config.toml
hidden_act = "swiglu"
init_std_o = 0.0126
init_mimetic = 0.5
optimizer = "soap_variant"
learning_rate = 0.00836
lr_head = 0.00855
decay_fraction = 1.0
final_lr_fraction = 0.05
Each number is 50 + 12 x the weight over its row's rms, rounded and kept within 0 to 99. Layers, rows and columns count from 0. The size before them is the row's rms in percent of the matrix's.

# layer 2 MLP gate, 256x128, rms 0.183, rows 177-184, columns 0-63
099:82 39 25 39 27 39 60 33 60 41 53 62 59 61 34 38 49 55 52 69 38 40 58 57 56 63 51 39 64 58 52 31 59 55 59 58 45 58 63 60 48 51 45 32 53 38 31 58 59 54 51 46 48 34 36 46 47 39 56 61 43 61 57 31
096:57 44 46 66 48 67 39 47 70 52 35 52 54 62 48 74 53 45 56 58 43 40 81 51 61 40 40 39 58 46 64 42 52 51 49 67 51 73 64 32 20 40 53 53 62 20 51 54 55 45 41 40 48 82 41 68 63 50 46 87 43 47 45 41
099:52 53 59 57 48 38 45 58 65 56 51 53 44 39 37 38 42 52 43 50 52 48 55 43 51 44 78 39 49 58 53 62 54 45 67 47 41 15 41 39 47 33 57 67 57 50 48 62 49 46 58 40 51 48 37 81 50 57 63 35 51 41 49 34
114:54 57 48 41 47 76 45 41 50 50 45 37 60 36 30 58 49 70 34 67 64 51 51 36 32 53 64 54 50 35 40 56 43 51 42 43 48 43 47 40 48 48 46 56 68 61 49 54 49 47 53 45 60 44 44 71 48 40 53 32 47 39 49 51
099:70 65 18 54 37 47 55 60 59 38 52 40 73 50 47 60 49 51 53 39 65 52 65 61 36 41 56 59 51 55 61 35 53 51 54 56 64 68 59 83 64 45 63 54 26 55 32 38 52 55 41 55 20 65 43 39 72 34 67 43 44 61 65 63
090:50 54 52 42 48 56 76 51 51 50 66 60 49 40 59 35 58 57 54 33 49 56 41 46 55 70 53 58 56 46 57 53 44 38 51 25 34 30 14 68 36 57 47 50 33 35 24 44 38 46 54 45 37 58 45 49 45 48 55 62 54 55 73 51
105:68 36 58 57 51 39 66 30 37 68 38 39 39 50 40 54 36 77 20 49 73 30 76 51 66 52 53 35 72 52 48 56 48 61 74 64 57 52 29 50 58 55 76 57 49 54 54 80 57 43 61 58 40 35 42 73 56 36 38 51 44 50 33 51
104:71 45 60 70 31 61 50 53 55 45 58 27 58 58 61 49 24 33 57 61 64 39 35 67 54 54 54 46 57 58 64 69 47 44 46 60 41 41 49 49 37 58 53 67 64 65 52 45 69 38 49 62 48 42 39 43 58 63 52 54 38 52 82 69
# layer 2 MLP up, 256x128, rms 0.192, rows 177-183, columns 0-63
089:50 51 50 39 52 39 41 43 43 55 47 66 44 40 41 73 69 69 31 55 65 61 64 36 52 41 71 37 48 55 66 53 60 53 40 52 27 61 49 40 65 44 36 70 37 57 54 50 45 64 23 53 40 52 41 40 58 67 57 50 23 34 53 48
088:70 31 50 28 44 29 47 42 60 32 58 58 52 47 41 55 42 53 51 35 35 61 46 32 58 49 52 51 39 41 69 64 56 71 65 58 38 25 53 55 30 49 40 64 49 50 47 52 57 43 40 55 46 59 39 54 57 35 52 42 60 24 54 59
104:34 76 51 40 67 48 43 30 66 56 40 57 22 30 57 37 45 49 35 39 72 51 56 59 60 57 69 44 29 48 47 61 41 58 53 68 41 62 39 25 61 25 54 66 51 60 49 64 44 42 48 47 47 70 58 72 42 54 55 31 59 36 39 36
101:67 69 65 42 52 35 59 65 39 60 32 57 70 34 39 63 67 51 63 34 48 43 69 44 70 48 45 46 47 46 40 49 54 65 67 37 40 56 38 63 52 46 56 37 69 63 45 74 43 48 50 63 70 39 34 63 40 50 58 54 58 32 88 62
101:46 38 65 53 78 37 43 36 58 50 67 60 48 61 38 78 51 64 64 48 59 65 46 36 33 43 30 61 47 46 35 56 57 45 60 44 51 33 53 46 55 42 23 52 57 43 42 61 70 61 38 36 44 51 45 52 37 42 58 57 57 45 54 51
075:78 71 55 52 35 59 65 47 48 50 58 71 44 47 58 54 63 30 45 40 71 48 64 41 36 55 50 58 66 66 59 55 58 64 49 27 52 19 58 58 59 42 22 60 39 52 52 63 49 54 36 64 49 48 45 45 47 36 58 55 60 49 53 60
105:52 26 48 36 68 38 75 35 57 51 56 35 42 48 43 61 48 67 37 55 44 39 64 39 60 50 54 53 28 68 47 72 42 34 45 56 63 40 34 67 70 57 59 59 39 62 55 38 50 36 52 51 54 42 55 71 65 54 34 34 44 45 66 44
# layer 2 MLP down (transposed), 256x128, rms 0.158, rows 177-183, columns 0-63
107:50 69 20 49 61 55 58 55 50 49 50 58 48 55 54 76 52 46 62 37 57 30 45 53 60 65 66 52 54 52 40 52 66 27 36 61 37 50 57 43 52 42 46 43 52 67 62 56 43 46 48 43 45 56 65 09 56 45 37 35 41 35 58 42
086:39 53 44 46 71 79 46 48 65 55 31 32 43 62 44 44 36 62 54 46 52 48 69 45 46 71 40 75 45 60 55 55 42 44 50 48 51 55 56 47 67 61 81 21 64 60 34 41 54 57 56 51 61 44 50 68 53 48 60 81 48 43 52 49
111:47 42 49 33 59 36 43 74 52 56 48 61 60 44 57 15 54 37 66 47 31 66 27 43 62 66 53 50 38 41 60 42 56 59 60 43 58 41 59 54 45 68 45 57 54 67 48 69 59 62 44 48 32 37 46 59 49 44 44 55 73 40 56 32
106:43 42 57 55 52 61 37 63 62 50 61 62 45 59 61 39 43 41 46 73 55 37 51 60 39 54 41 51 58 35 42 46 57 27 58 68 47 54 66 42 40 48 29 24 54 48 55 37 47 25 45 64 41 40 48 66 49 53 38 52 44 59 33 74
097:57 51 37 57 64 43 54 68 72 68 22 67 59 62 34 61 62 59 45 43 66 58 44 66 67 38 40 52 49 44 50 57 47 45 76 30 64 41 36 47 42 59 32 54 35 44 34 34 54 59 50 45 44 29 39 50 45 28 61 47 57 65 67 49
072:31 49 59 41 65 42 67 35 60 22 60 52 49 40 31 66 48 42 56 51 38 60 57 59 72 53 63 46 48 47 27 47 54 34 40 61 46 53 67 54 64 34 45 51 54 65 48 64 60 62 51 51 37 63 52 31 58 41 50 52 61 65 53 52
104:34 63 44 43 55 57 43 49 60 43 47 61 58 57 54 70 47 48 52 68 71 54 70 59 74 59 54 50 55 38 31 60 48 47 51 58 32 32 58 56 41 56 49 59 39 51 60 52 43 41 63 43 49 42 47 39 33 44 43 49 36 56 66 65